{"n_layer": 11, "d_model": 64, "n_head": 2, "n_kv_head": 2, "head_dim": 32, "d_mlp": 128, "vocab_size": 2048, "activation": "swiglu", "norm": "rmsnorm", "norm_place": "pre", "norm_eps": 1e-05, "positions": "rope", "rope_base": 10000.0, "rope_fraction": 1.0, "qk_norm": true, "attn_scale": 0.186, "bias": "none", "tie_embeddings": false, "parallel_block": false, "extras": ["capped logits"], "init": "normal", "init_std_qkv": 0.0615, "init_std_o": 0.0763, "init_std_up": 0.088, "init_std_down": 0.088, "optimizer": "soap_variant", "lr": 0.009, "weight_decay": 0.0, "lr_head": 0.0156, "warmup_steps": 85, "schedule": "wsd", "decay_fraction": 1.0, "decay_shape": "linear", "final_lr_fraction": 0.1, "batch_tokens": 32768, "seq_len": 768, "doc_mask": true, "train_tokens": 138500000, "steps": 4227, "dataset": "wikipedia_en"}
Each number is 50 + 12 x the weight over its row's rms, rounded and kept within 0 to 99. Layers, rows and columns count from 0. The size before them is the row's rms in percent of the matrix's.

# q: layer 6 attention query, 64x64, rms 0.0613, rows 0-31, columns 0-63
# k: layer 6 attention key, 64x64, rms 0.061, rows 0-31, columns 0-63
# v: layer 6 attention value, 64x64, rms 0.0612, rows 0-20, columns 0-63
# o: layer 6 attention output (transposed), 64x64, rms 0.0768, rows 0-19, columns 0-63
q0 084:51 49 83 77 49 55 36 30 31 59 46 59 39 47 53 57 40 35 60 59 45 62 36 49 40 53 60 54 55 61 47 24 40 47 54 40 39 56 53 39 55 33 64 67 68 37 40 54 49 52 46 58 24 44 46 39 38 71 28 49 45 48 40 50
k0 079:66 38 59 52 53 59 56 44 51 47 56 50 46 41 44 45 62 52 67 50 61 42 56 43 49 64 56 44 41 40 44 30 40 60 20 60 40 56 68 53 50 07 79 64 51 65 48 46 45 35 48 31 31 45 59 57 48 73 42 45 60 39 53 51
q1 090:63 52 43 36 70 42 70 32 50 56 60 34 63 67 54 61 56 69 41 44 43 63 69 40 50 51 55 42 54 45 46 74 56 52 42 54 76 66 28 50 34 45 47 46 56 58 52 61 36 55 72 46 60 50 44 74 70 30 45 63 34 46 42 45
k1 065:18 38 67 44 45 52 33 58 57 59 50 52 67 42 52 51 40 46 38 57 38 60 41 47 36 53 47 34 53 65 40 59 59 44 62 57 45 46 45 57 46 87 23 49 49 54 55 45 40 57 30 59 72 60 48 18 63 41 57 57 56 58 58 49
q2 103:60 47 40 30 41 49 41 33 43 26 49 49 55 47 64 41 50 55 44 48 65 58 56 48 45 48 66 56 37 65 43 54 63 46 50 20 49 28 15 51 56 70 54 48 37 41 38 44 50 50 40 44 64 46 72 52 50 33 38 69 36 45 41 69
k2 081:67 61 63 30 38 52 63 48 51 33 54 56 64 69 65 18 43 47 61 50 52 46 72 52 45 45 42 41 29 59 40 46 59 57 46 36 72 29 47 47 52 61 51 40 19 34 51 42 37 44 43 44 52 63 58 48 43 46 56 50 61 76 56 48
q3 090:62 58 42 31 46 46 26 52 26 43 60 40 44 59 59 37 45 69 37 38 59 64 62 35 36 39 64 76 49 63 46 54 63 52 65 32 52 47 30 33 57 54 48 53 42 29 38 44 59 58 54 49 60 57 53 53 60 34 45 73 37 57 37 63
k3 094:60 51 61 47 43 42 34 51 59 27 61 27 60 63 56 37 48 42 46 42 49 53 58 57 51 56 48 30 44 64 52 27 76 56 33 31 70 42 36 48 58 63 50 47 20 39 48 45 38 55 46 46 51 62 59 39 62 49 55 71 50 78 50 62
q4 113:48 52 34 55 50 47 71 52 70 54 39 63 65 47 37 74 51 56 56 56 51 51 56 43 68 72 55 46 44 66 64 31 62 58 36 72 63 52 47 55 39 62 53 61 56 74 45 49 29 40 51 59 29 55 30 49 47 59 73 41 66 46 63 63
k4 110:52 60 46 64 65 29 49 38 40 61 39 76 51 45 57 71 49 72 45 55 45 38 46 50 68 35 54 70 76 38 54 60 42 49 57 55 33 59 62 65 41 50 57 54 79 66 48 51 50 56 63 37 51 56 44 52 47 59 57 40 44 18 58 46
q5 118:29 38 29 42 53 55 60 58 65 30 49 51 48 31 48 31 57 58 50 43 63 57 42 55 49 79 54 36 45 60 72 39 40 67 40 66 45 43 37 34 44 64 62 40 50 66 50 61 56 43 24 63 43 43 54 70 53 47 59 50 55 35 48 70
k5 084:42 28 54 36 58 51 59 49 50 57 41 64 55 41 59 55 35 61 48 61 36 36 54 56 75 58 52 69 51 35 55 77 40 51 64 79 36 53 46 43 33 55 64 48 89 59 47 62 60 44 51 59 47 46 65 50 46 48 44 38 49 30 44 56
q6 128:63 59 90 48 75 48 40 47 33 53 55 48 51 59 44 68 57 41 53 58 40 44 54 47 54 30 57 55 51 60 28 69 65 36 48 46 59 59 40 62 42 40 45 57 68 48 56 52 38 67 64 51 52 62 32 32 57 69 39 41 43 45 59 30
k6 086:53 59 53 62 50 48 56 70 45 44 77 17 55 56 46 50 54 57 53 36 64 68 37 29 35 43 52 24 54 62 40 35 71 51 58 33 77 60 57 59 60 41 41 59 35 42 47 46 46 53 48 47 47 65 34 52 59 72 38 49 50 57 47 44
q7 112:38 47 61 49 59 58 59 56 67 59 35 57 45 50 24 70 40 44 47 58 45 40 28 56 63 54 60 59 61 77 59 40 54 51 59 64 57 50 78 69 49 49 47 49 62 59 60 38 43 56 50 53 33 62 42 56 59 75 72 28 62 61 63 46
k7 081:60 37 38 61 53 37 53 48 60 51 39 61 54 63 39 70 31 36 24 57 52 38 28 50 51 39 42 56 71 57 57 55 39 46 72 50 48 40 73 60 64 45 56 40 66 37 44 47 52 56 64 41 54 61 39 65 32 68 77 46 47 60 64 60
q8 113:62 48 62 45 53 40 40 41 28 57 64 48 59 76 49 50 57 39 51 42 49 70 80 47 49 42 45 47 53 24 28 71 45 43 51 41 58 44 41 36 63 43 27 67 54 39 64 60 47 47 66 37 56 46 66 64 56 42 33 55 57 54 42 30
k8 100:53 52 70 38 48 59 40 52 60 48 59 29 30 48 29 49 62 40 73 47 51 55 43 57 44 62 22 45 31 39 50 38 56 52 19 54 39 60 50 40 55 27 51 65 40 37 46 64 40 33 39 48 31 46 68 46 63 48 51 60 59 63 43 42
q9 106:67 53 43 69 63 52 17 22 44 63 61 38 67 37 60 30 54 37 58 44 58 45 58 55 47 47 44 41 52 40 36 45 34 37 46 40 56 67 68 44 53 55 43 52 31 35 56 53 68 60 57 39 58 43 67 41 45 27 34 57 46 62 44 43
k9 166:59 54 52 41 25 44 49 58 25 36 52 46 55 61 70 46 61 62 61 52 57 62 80 22 37 59 64 49 38 39 36 62 50 51 57 51 34 37 39 35 43 42 37 54 27 49 64 59 38 73 64 62 55 50 53 42 63 50 43 60 44 50 52 38
q10 084:41 44 44 36 75 74 61 31 59 60 49 68 52 33 39 48 51 70 40 64 53 44 33 63 47 42 54 34 54 47 62 57 47 40 47 58 72 32 70 55 47 81 47 38 61 57 51 50 66 51 38 62 52 41 58 45 38 48 58 46 58 31 66 38
k10 102:40 40 57 45 29 47 46 63 41 49 61 53 49 55 73 51 42 53 43 70 60 45 58 30 40 53 72 43 57 38 50 60 34 57 90 38 45 37 47 29 64 50 38 57 66 56 57 62 61 52 48 66 72 37 35 57 50 47 45 64 34 43 42 47
q11 134:56 45 75 42 69 66 57 47 48 46 36 52 28 74 56 44 56 35 46 42 54 68 64 60 53 49 56 44 39 56 36 49 64 56 22 57 56 50 33 53 56 34 50 57 37 50 81 53 35 68 68 30 38 49 50 42 51 54 49 44 56 54 71 48
k11 131:44 45 58 49 40 82 52 43 51 57 45 50 53 25 57 48 54 55 77 60 60 56 54 57 71 55 48 32 42 49 59 25 55 62 14 58 45 76 51 56 57 46 54 62 41 59 67 55 58 52 52 38 48 42 47 62 62 59 36 40 45 61 40 32
q12 078:57 46 48 40 33 58 57 50 60 50 19 83 56 56 31 44 23 47 55 62 53 74 48 51 68 62 53 56 54 31 69 38 47 59 61 50 53 49 48 66 53 65 55 39 49 65 37 41 38 46 44 46 65 51 69 58 51 68 59 63 50 58 68 50
k12 079:44 45 44 47 46 58 28 42 56 63 55 65 59 60 52 57 57 59 45 47 51 47 56 42 61 52 52 67 45 25 37 55 54 49 64 22 44 31 71 59 55 66 40 28 36 37 67 31 52 65 50 49 63 50 63 56 50 66 53 83 64 53 53 36
q13 103:56 36 42 38 30 52 41 32 49 28 32 85 62 31 64 40 38 46 66 48 50 40 56 55 68 61 54 41 39 41 63 57 54 59 36 48 33 44 36 61 39 69 61 58 43 58 45 36 48 63 41 50 50 58 45 38 41 55 28 64 40 40 59 57
k13 118:43 41 32 46 40 51 34 21 58 36 57 62 46 45 66 30 39 60 60 43 61 54 43 49 51 63 43 44 49 35 48 43 45 45 53 52 32 34 56 38 66 72 46 48 34 59 50 57 43 74 34 51 58 46 50 55 42 54 18 75 35 47 62 63
q14 088:55 55 53 52 60 69 40 52 41 67 69 54 53 72 51 52 35 56 40 46 48 61 35 28 32 54 62 50 52 64 55 32 62 46 60 60 73 71 63 58 47 54 53 72 51 53 83 36 62 57 51 45 44 61 49 52 65 46 74 56 51 66 60 39
k14 085:72 62 72 43 59 57 69 46 41 73 58 29 60 60 64 68 54 57 60 61 40 54 67 58 45 47 55 49 44 55 53 45 77 57 28 61 57 67 39 43 27 58 44 56 44 61 62 60 43 34 65 53 65 69 47 60 52 56 59 33 40 48 45 42
q15 088:52 60 38 53 27 49 39 50 18 48 61 35 38 57 39 58 58 38 68 53 53 35 37 44 41 32 64 62 51 53 52 61 40 35 59 44 59 50 64 52 73 33 65 53 53 27 43 43 56 47 52 42 32 37 60 63 59 57 47 45 39 47 18 47
k15 156:55 41 48 56 54 52 55 44 73 41 48 33 43 28 24 47 51 29 64 53 59 47 35 66 51 52 47 50 42 56 72 21 34 44 19 65 46 77 56 57 51 27 61 49 47 60 45 51 48 35 46 39 39 49 58 52 43 42 54 45 62 54 59 62
q16 071:61 46 30 62 55 53 57 32 51 63 51 28 62 59 60 69 59 37 35 62 29 56 40 39 45 36 59 67 70 56 37 48 69 56 73 37 58 69 56 68 61 45 50 54 47 54 32 46 47 54 64 34 47 57 46 52 60 31 58 64 49 65 52 70
k16 052:58 59 47 41 37 47 69 39 40 46 57 39 73 56 48 57 60 48 61 32 51 53 44 38 44 47 42 49 38 53 41 44 24 55 50 38 71 54 78 51 29 54 58 61 56 65 43 61 24 47 32 59 50 46 34 26 44 58 66 32 53 34 51 36
q17 083:38 47 28 35 38 40 48 62 52 34 67 60 43 40 59 40 35 71 62 36 62 55 56 53 45 54 48 48 48 39 67 63 35 53 51 44 24 42 39 19 44 62 45 44 60 55 33 58 51 25 41 57 60 43 54 76 41 33 55 65 55 52 51 60
k17 084:44 57 58 43 54 48 51 39 55 38 40 36 34 54 57 60 40 54 27 51 52 62 56 63 65 67 55 49 60 77 63 52 74 53 39 37 71 56 23 56 59 73 57 44 30 30 55 50 64 67 60 66 51 49 56 46 41 49 55 53 46 76 40 44
q18 108:66 50 39 56 54 51 41 37 49 40 50 53 56 55 65 35 56 32 45 54 62 60 58 45 64 68 43 36 43 71 67 31 39 32 42 44 68 52 35 61 42 53 63 40 22 42 64 46 42 65 48 51 61 51 60 72 37 28 53 46 62 63 56 75
k18 068:53 54 74 62 33 72 61 63 58 47 67 48 61 53 45 32 66 33 62 55 72 53 46 35 37 23 52 32 33 44 50 41 44 56 50 33 60 46 56 39 56 31 55 54 35 64 39 52 65 66 56 50 59 47 54 51 49 44 25 35 39 54 36 56
q19 127:29 50 24 40 29 48 51 50 47 41 53 44 49 35 52 24 60 58 49 51 67 61 51 56 37 56 51 46 56 46 69 58 27 49 54 50 41 52 44 29 54 64 53 45 45 53 48 59 60 27 40 62 62 41 64 83 51 22 39 63 53 45 39 64
k19 074:54 57 31 56 29 46 45 66 34 46 64 28 50 60 49 37 54 37 54 46 64 55 48 56 32 42 35 50 39 46 65 45 30 52 57 45 40 58 45 36 83 20 67 48 42 49 35 48 59 40 58 63 70 48 60 54 53 46 36 55 49 65 39 66
q20 131:59 54 67 39 57 32 76 68 49 72 52 68 41 49 44 76 46 54 49 64 42 49 61 45 54 28 66 67 46 56 35 56 67 50 47 56 61 50 58 51 36 38 51 43 82 62 45 58 45 49 52 63 41 62 36 31 43 69 58 40 45 37 43 41
k20 091:53 37 37 45 73 43 66 73 44 62 66 59 66 52 47 82 47 63 42 48 32 48 64 51 54 36 65 58 59 65 34 55 62 46 48 56 82 37 43 50 38 58 55 45 71 38 61 54 47 43 50 49 41 55 38 52 51 57 73 45 57 32 54 40
q21 141:56 46 61 69 57 60 77 53 62 53 46 53 60 44 49 75 52 30 74 53 51 47 48 50 70 57 33 44 51 41 53 32 51 46 35 61 39 52 57 57 45 28 57 58 63 59 49 48 29 48 51 39 36 59 37 35 50 80 48 27 58 45 69 41
k21 090:48 47 51 71 64 46 62 58 54 49 50 63 70 41 51 83 50 53 36 47 56 36 41 41 69 40 45 40 78 36 36 65 48 49 53 57 54 33 49 58 46 63 44 46 63 51 65 36 59 49 52 43 50 44 20 57 54 73 37 40 47 37 61 28
q22 134:58 55 42 50 44 30 32 50 33 58 51 33 40 59 56 29 47 35 39 45 59 58 72 55 38 38 61 64 52 37 37 71 44 46 49 43 51 63 50 31 50 43 48 53 36 36 66 53 61 52 71 48 72 44 61 52 50 20 41 59 34 73 40 48
k22 103:55 56 44 33 47 54 39 50 32 42 56 28 42 55 50 24 63 62 76 48 51 68 66 45 41 54 64 48 16 58 44 44 57 43 30 45 49 63 54 49 56 41 44 63 28 59 68 48 33 59 42 61 56 50 74 44 63 36 49 52 50 52 31 53
q23 125:52 58 49 52 55 24 31 52 34 62 56 29 51 56 43 45 43 42 39 56 44 43 57 49 44 35 65 65 60 35 32 78 54 43 67 54 66 60 69 45 47 49 38 46 56 46 70 55 60 59 69 61 63 54 49 39 55 29 65 49 35 74 36 36
k23 097:50 58 60 43 50 45 50 64 41 49 61 25 35 57 36 28 56 46 57 37 47 77 40 40 25 47 67 54 21 74 49 46 55 47 37 50 61 66 67 53 58 31 53 54 48 49 51 57 35 46 57 44 44 60 62 35 47 49 79 45 59 65 41 55
q24 098:32 49 56 27 55 49 53 41 49 56 44 55 48 52 35 33 42 51 10 55 63 64 52 50 51 67 36 43 53 54 38 66 65 57 46 48 54 37 36 50 39 59 38 38 32 50 81 51 66 48 42 60 65 55 64 60 44 42 65 39 55 44 72 42
k24 103:35 46 70 55 66 26 45 40 58 55 57 46 44 55 45 40 34 42 22 64 30 55 34 56 48 42 46 48 70 62 47 49 71 65 68 53 68 43 57 41 48 59 41 62 82 43 37 43 61 31 39 42 58 53 59 57 48 47 59 45 58 63 54 66
q25 154:56 55 52 42 51 38 26 39 32 62 63 37 51 58 53 29 51 38 42 54 56 60 75 52 40 41 57 46 49 38 37 71 53 45 41 37 71 60 38 42 42 51 48 41 36 37 68 52 63 53 65 51 75 42 71 51 48 23 44 58 40 64 43 34
k25 125:53 53 53 28 42 52 61 56 43 57 51 42 56 63 50 43 65 58 69 55 48 64 89 53 49 56 52 52 26 52 41 62 66 49 18 55 67 46 33 43 28 59 44 52 38 58 63 54 35 41 50 69 45 43 67 45 58 37 58 36 55 43 46 33
q26 117:35 39 29 42 46 48 50 53 51 52 53 48 44 54 49 21 38 46 35 41 49 52 62 50 44 77 37 51 52 25 58 58 30 48 35 77 40 44 44 26 47 50 46 46 47 55 61 55 64 38 54 69 58 33 67 59 59 27 55 73 48 49 60 53
k26 097:43 41 28 53 63 43 39 60 50 52 61 48 48 32 37 25 53 51 31 49 66 60 31 47 40 62 39 46 41 34 69 68 34 45 70 62 51 37 41 36 63 52 50 38 19 30 65 40 70 53 46 51 57 38 54 49 47 54 58 61 55 64 46 39
q27 124:62 60 54 41 36 30 45 46 44 39 38 68 53 58 45 52 57 52 49 56 47 52 64 43 57 41 73 64 44 83 52 53 53 52 36 38 52 56 15 51 32 64 46 60 32 70 45 60 32 46 52 74 44 61 36 66 41 46 57 50 52 52 53 68
k27 095:41 47 53 40 53 35 48 43 45 37 48 70 47 58 61 46 52 85 58 49 42 45 64 49 57 46 57 62 45 56 43 58 53 64 45 43 49 37 35 61 24 49 61 45 49 78 42 53 29 71 48 68 61 70 64 51 58 47 46 54 65 62 49 81
q28 096:62 52 47 38 35 30 48 60 66 53 48 70 42 46 24 63 29 52 59 48 46 53 55 61 66 63 51 47 29 52 57 48 52 48 38 68 63 43 52 72 51 40 58 56 66 53 49 41 43 54 61 52 30 41 45 52 59 43 77 25 77 62 55 38
k28 098:54 46 53 46 55 50 47 79 47 46 52 49 37 56 47 43 64 72 52 62 59 54 36 17 55 39 51 74 39 36 44 82 47 49 66 73 42 34 51 51 56 44 17 40 52 35 56 50 43 58 56 60 64 59 43 40 55 53 45 59 58 43 53 43
q29 111:65 56 66 57 58 42 46 47 38 50 46 77 26 66 55 44 57 58 59 65 51 64 50 41 55 24 76 51 44 47 45 52 51 29 37 41 64 72 37 47 49 54 63 53 62 58 57 59 51 44 33 45 58 35 69 35 48 22 52 69 48 48 52 39
k29 121:46 46 42 62 52 64 63 30 68 61 44 54 41 35 44 63 46 41 75 44 48 44 46 71 70 41 61 50 45 56 63 25 55 40 29 45 65 81 54 61 46 45 63 66 58 69 41 44 60 41 43 40 50 58 70 58 42 32 47 61 56 38 49 53
q30 080:68 61 50 40 48 45 69 52 65 48 37 50 54 49 30 38 52 37 45 44 66 47 66 71 73 35 57 49 53 51 51 62 50 59 30 57 62 57 43 44 43 46 51 64 48 66 32 64 62 39 66 50 49 80 65 51 52 58 20 48 58 30 45 64
k30 088:58 45 43 50 56 46 38 55 34 41 67 74 59 57 43 42 27 60 39 37 53 56 50 44 61 41 65 67 76 43 44 63 52 40 56 37 61 47 48 51 54 43 48 57 78 47 50 52 69 46 66 41 52 54 56 74 54 32 28 48 60 27 31 65
q31 107:66 48 58 59 32 56 51 74 50 49 49 47 39 45 42 40 37 20 67 49 40 67 35 40 57 47 47 58 44 45 54 44 48 45 39 68 38 61 63 43 46 22 44 53 57 42 48 54 59 25 38 55 50 50 50 34 69 63 39 49 16 48 32 48
k31 108:65 44 58 50 60 61 51 40 55 43 57 52 43 32 21 41 48 43 75 32 41 58 46 34 56 50 54 33 55 50 46 34 35 45 21 64 40 65 69 47 42 37 49 50 63 60 44 54 63 37 57 35 36 51 40 47 65 44 30 49 46 21 42 39
v0 089:60 57 66 34 52 44 33 57 65 43 60 59 75 29 43 43 55 43 67 55 63 65 64 33 62 67 45 62 42 31 65 52 50 37 56 40 43 56 58 49 42 52 49 38 47 53 41 30 50 49 67 48 44 67 43 62 32 58 28 41 43 33 27 68
o0 095:25 42 56 58 54 59 38 46 33 48 52 51 27 71 43 39 28 60 41 41 52 62 46 46 31 44 67 47 57 71 37 26 52 52 46 65 40 62 62 50 46 62 41 67 59 34 72 46 55 57 49 45 28 47 57 40 59 39 68 62 41 50 69 49
v1 094:68 71 66 62 50 35 64 49 54 35 35 53 53 47 38 49 60 73 22 70 47 46 49 66 54 51 47 67 48 59 43 48 54 61 42 52 41 44 35 45 62 44 30 51 50 53 64 64 50 29 73 53 56 66 59 48 73 37 54 50 49 69 31 57
o1 093:53 41 67 58 51 88 47 54 52 53 43 57 36 39 47 45 63 38 72 49 56 59 43 61 67 52 69 27 43 61 51 43 58 48 57 39 50 51 56 68 47 52 72 51 43 47 46 48 40 29 28 32 63 31 59 36 29 53 29 45 48 51 56 46
v2 098:71 43 50 52 68 60 35 52 52 73 44 47 39 62 54 49 62 48 31 76 51 40 54 67 52 43 52 55 41 36 65 57 37 44 41 41 59 46 32 57 39 45 51 26 53 41 42 45 67 70 39 43 44 29 57 60 42 56 29 34 69 29 64 46
o2 092:68 58 37 59 46 43 59 34 59 54 60 41 64 44 57 61 30 52 59 37 32 53 50 49 47 51 27 78 69 35 47 55 59 37 51 46 43 59 83 53 66 53 57 50 52 60 46 41 52 37 56 48 48 65 68 37 73 31 66 48 43 58 31 48
v3 095:31 41 56 38 51 51 41 61 56 39 44 32 39 76 61 37 63 50 71 48 47 41 48 64 60 63 40 42 51 28 47 41 30 36 44 56 54 37 63 34 67 49 66 41 59 49 46 33 42 45 55 65 56 49 34 74 32 33 40 51 71 48 40 45
o3 094:57 71 38 56 75 46 36 45 52 53 46 56 70 60 53 45 42 77 27 46 63 37 56 42 41 52 40 38 81 56 29 42 60 39 77 22 57 46 57 47 44 75 47 60 42 60 44 62 60 50 49 41 45 49 40 45 49 53 54 55 46 41 46 43
v4 091:28 61 40 43 40 56 49 57 39 55 65 30 43 24 35 49 60 45 43 27 54 39 64 54 34 55 33 47 60 28 50 72 42 42 45 52 45 60 39 60 47 51 45 38 60 65 58 55 71 38 56 40 47 57 38 60 68 48 83 46 67 49 52 58
o4 096:70 41 38 63 58 60 26 50 41 58 53 66 44 61 62 57 36 69 81 61 47 42 66 58 72 64 61 28 32 47 42 51 65 42 24 39 61 56 41 64 63 47 53 56 49 42 57 43 34 63 40 56 42 45 34 56 53 37 58 56 43 52 48 55
v5 084:57 71 50 46 47 53 29 64 63 53 66 60 49 59 44 65 53 63 62 56 81 62 53 54 63 29 58 32 43 55 56 32 44 53 33 22 45 80 36 52 39 45 52 35 64 52 46 58 67 53 52 47 48 38 56 50 59 46 37 40 59 46 56 68
o5 085:42 28 33 33 51 66 53 61 54 47 47 38 68 52 58 37 56 52 35 49 24 51 42 48 51 60 31 59 40 21 36 50 38 63 53 63 29 34 52 54 67 57 59 45 56 40 66 42 47 48 38 29 45 39 77 49 60 29 58 54 59 52 56 55
v6 088:37 58 72 73 48 60 66 57 34 47 64 46 64 47 52 46 53 57 61 27 52 60 74 54 62 56 42 37 54 52 55 51 32 39 42 70 55 41 46 41 45 40 42 62 56 68 54 49 40 47 38 48 54 53 48 30 65 63 28 76 35 49 33 30
o6 086:60 52 52 44 49 33 59 32 52 26 27 58 47 46 36 25 57 64 36 69 53 33 36 47 43 53 44 68 42 84 55 36 55 55 71 40 61 49 48 72 52 48 53 59 54 48 36 48 65 57 47 48 41 47 51 66 29 54 60 51 55 69 42 56
v7 088:56 62 50 64 56 64 45 40 50 62 47 52 60 54 18 51 66 49 54 48 21 49 50 52 52 49 63 56 47 45 33 57 67 41 57 56 37 67 34 47 50 68 51 57 52 42 23 67 31 44 65 41 63 52 41 45 76 49 69 56 51 62 39 27
o7 089:29 43 51 53 35 58 57 42 48 41 49 59 45 40 62 44 49 53 37 60 61 58 55 73 51 62 63 46 44 49 75 56 80 48 47 38 61 40 67 50 69 51 67 49 42 63 51 63 46 44 52 71 43 40 50 44 33 58 17 45 52 40 46 80
v8 092:61 35 72 63 42 29 39 53 46 50 59 43 65 35 38 50 45 48 43 45 56 41 73 53 38 65 54 54 43 69 39 45 41 39 40 59 46 29 44 39 20 43 48 71 32 45 29 53 47 36 63 47 44 62 46 67 55 49 36 44 63 31 39 64
o8 096:32 62 52 64 69 58 57 35 47 53 31 64 35 57 42 35 44 68 42 56 61 57 23 45 54 61 46 57 58 51 58 53 47 53 51 59 44 50 53 70 44 43 66 53 59 92 45 36 44 61 53 45 50 47 66 36 38 67 73 61 45 50 67 50
v9 101:73 37 55 49 39 61 56 57 53 42 57 28 55 67 58 50 26 40 32 19 35 50 54 40 45 60 31 40 51 46 54 66 48 64 39 61 49 51 56 57 61 54 56 53 45 52 22 46 60 44 26 60 60 29 48 64 50 53 29 52 57 40 60 41
o9 094:49 58 39 39 40 37 48 61 35 79 53 43 47 58 44 72 58 58 52 61 49 40 64 49 44 38 52 69 51 51 38 55 71 59 72 25 51 55 66 62 59 49 60 49 43 62 49 38 40 70 72 31 37 61 35 57 52 71 60 46 41 68 42 42
v10 088:61 50 57 50 46 33 44 41 51 51 35 57 31 38 46 28 51 48 52 46 39 62 51 69 19 47 42 53 33 51 37 34 48 50 27 35 44 53 52 62 41 76 50 56 37 70 71 57 60 43 36 47 55 59 40 68 57 64 48 80 53 46 62 49
o10 090:55 57 64 52 63 50 39 55 54 41 44 34 60 56 38 55 48 75 53 46 51 58 62 47 64 53 55 57 35 53 59 74 58 42 43 52 44 42 43 48 23 28 55 33 54 59 66 37 46 42 54 71 43 20 55 50 40 34 59 25 76 42 56 38
v11 081:50 36 32 60 32 61 53 50 53 54 58 40 60 34 64 39 48 43 73 53 56 48 33 58 78 65 61 44 51 41 49 70 62 55 31 39 58 44 39 59 33 59 49 49 80 55 33 59 57 56 59 38 50 25 53 45 57 47 52 63 39 47 62 26
o11 082:51 57 38 51 39 47 45 55 63 71 46 34 49 64 36 37 35 46 34 65 40 49 74 33 66 45 41 54 46 53 64 44 45 48 49 50 68 68 62 66 66 45 23 46 49 41 64 65 45 41 52 49 54 56 49 59 60 53 61 44 54 73 41 87
v12 099:64 54 55 55 49 45 37 59 58 42 45 53 38 30 44 78 61 28 52 46 60 53 42 35 57 52 47 42 53 17 37 67 41 51 52 49 25 51 43 38 48 30 51 43 55 46 52 56 34 31 60 34 28 74 65 46 55 39 58 52 38 43 42 35
o12 103:54 44 28 30 58 73 48 40 54 48 50 52 39 49 67 31 28 44 50 50 51 57 45 58 33 60 56 54 62 77 70 50 47 57 48 50 60 76 54 47 44 68 69 40 34 62 67 48 55 76 58 57 61 62 46 46 32 48 45 63 39 55 59 60
v13 082:58 39 45 64 56 55 31 66 48 60 44 70 57 53 42 49 59 42 68 56 56 43 60 51 61 33 54 46 55 66 28 60 46 78 57 20 49 54 45 32 32 65 58 56 36 57 51 43 49 54 33 56 56 35 40 38 24 66 40 37 54 63 40 61
o13 084:25 54 51 44 63 51 50 50 36 41 69 11 52 31 51 50 53 52 56 39 35 51 49 57 45 59 38 44 51 55 58 61 45 36 59 69 38 45 38 42 65 41 45 57 75 44 53 46 57 44 48 46 47 47 68 82 78 66 62 61 51 43 49 52
v14 079:54 70 29 71 50 52 69 73 45 51 52 39 56 68 45 52 54 40 50 41 56 34 36 45 49 49 57 67 55 56 68 36 65 67 51 32 55 63 33 51 42 42 49 55 54 61 50 84 51 63 52 44 68 82 52 42 46 51 58 63 40 44 43 42
o14 078:55 13 43 42 47 45 47 23 47 46 50 34 49 53 41 38 57 29 43 54 41 36 61 52 44 42 32 42 61 42 44 78 61 60 49 61 36 41 43 56 61 27 40 48 45 50 54 59 42 36 37 52 52 33 54 40 35 56 22 63 39 61 42 55
v15 091:38 49 53 37 64 46 56 40 46 63 45 40 70 50 44 55 48 36 44 59 63 52 81 55 62 52 55 19 61 44 37 47 34 56 37 59 57 34 46 56 39 63 47 58 59 60 74 58 29 39 72 63 44 56 80 41 54 45 42 39 45 47 62 53
o15 082:53 63 33 56 52 64 45 59 76 58 35 67 34 36 38 42 48 60 61 56 52 44 25 73 38 57 64 64 47 49 51 32 39 71 57 56 47 59 45 47 47 49 43 49 38 58 37 41 71 34 36 48 57 41 34 63 71 39 50 62 67 58 40 65
v16 091:48 50 52 58 51 18 57 40 51 41 66 52 51 52 31 73 43 37 63 55 58 56 79 54 59 43 42 29 38 49 29 68 63 41 48 59 48 66 71 52 56 34 58 64 45 49 57 46 57 35 63 42 45 50 32 50 77 52 43 56 60 70 52 52
o16 087:53 46 53 59 48 62 45 63 57 43 41 42 35 51 73 47 59 69 41 52 56 55 48 44 61 55 55 68 38 50 70 25 52 72 69 41 31 37 39 52 51 75 62 41 56 42 35 41 53 70 49 84 54 35 47 59 40 70 55 41 50 45 61 51
v17 079:57 76 42 47 57 31 72 55 30 65 38 34 63 48 34 53 60 50 32 56 54 66 57 57 47 44 63 60 51 56 65 46 31 32 34 62 61 36 51 33 60 46 54 33 62 35 55 51 33 58 52 57 53 34 43 56 41 60 74 38 33 59 63 45
o17 071:78 50 55 53 46 70 67 63 52 54 49 73 33 45 56 48 40 44 41 43 45 31 52 52 42 31 50 56 43 27 39 61 62 52 51 28 61 64 55 47 43 56 30 49 32 63 27 42 76 41 46 65 40 50 76 51 44 55 46 57 52 37 50 53
v18 095:42 83 58 52 49 54 23 54 46 67 70 41 48 40 47 39 61 36 54 59 39 35 45 31 62 40 49 35 45 61 28 38 46 51 53 57 37 47 41 37 56 58 51 51 61 56 55 38 47 37 59 38 11 44 47 36 52 47 55 65 48 59 68 44
o18 094:52 53 31 23 50 54 51 54 47 37 54 65 44 52 56 29 43 78 51 28 74 64 63 58 45 56 51 51 36 47 55 46 42 48 22 40 60 55 46 42 58 74 70 48 55 58 39 41 34 51 49 53 60 66 63 68 53 27 38 53 46 42 43 60
v19 081:39 56 61 64 62 43 29 65 66 52 51 50 55 56 41 43 47 55 38 47 57 61 40 34 52 52 55 28 48 71 58 45 55 34 42 56 65 71 59 63 43 45 37 45 34 26 42 49 57 64 64 73 66 49 66 62 54 72 60 40 31 57 33 43
o19 076:46 53 32 47 31 61 75 67 14 43 35 63 52 43 47 37 45 47 55 53 37 73 35 49 55 52 77 67 50 35 39 56 46 50 71 56 50 23 37 55 41 65 48 55 59 51 55 62 46 44 40 55 28 51 49 42 45 52 38 54 44 44 41 50
v20 097:48 46 56 44 55 59 20 55 45 69 68 63 25 44 52 71 56 63 57 50 52 42 33 47 64 34 36 37 55 43 43 55 47 41 23 33 47 64 59 49 59 46 44 54 73 36 70 49 50 45 54 32 46 62 35 58 75 46 42 65 53 60 48 47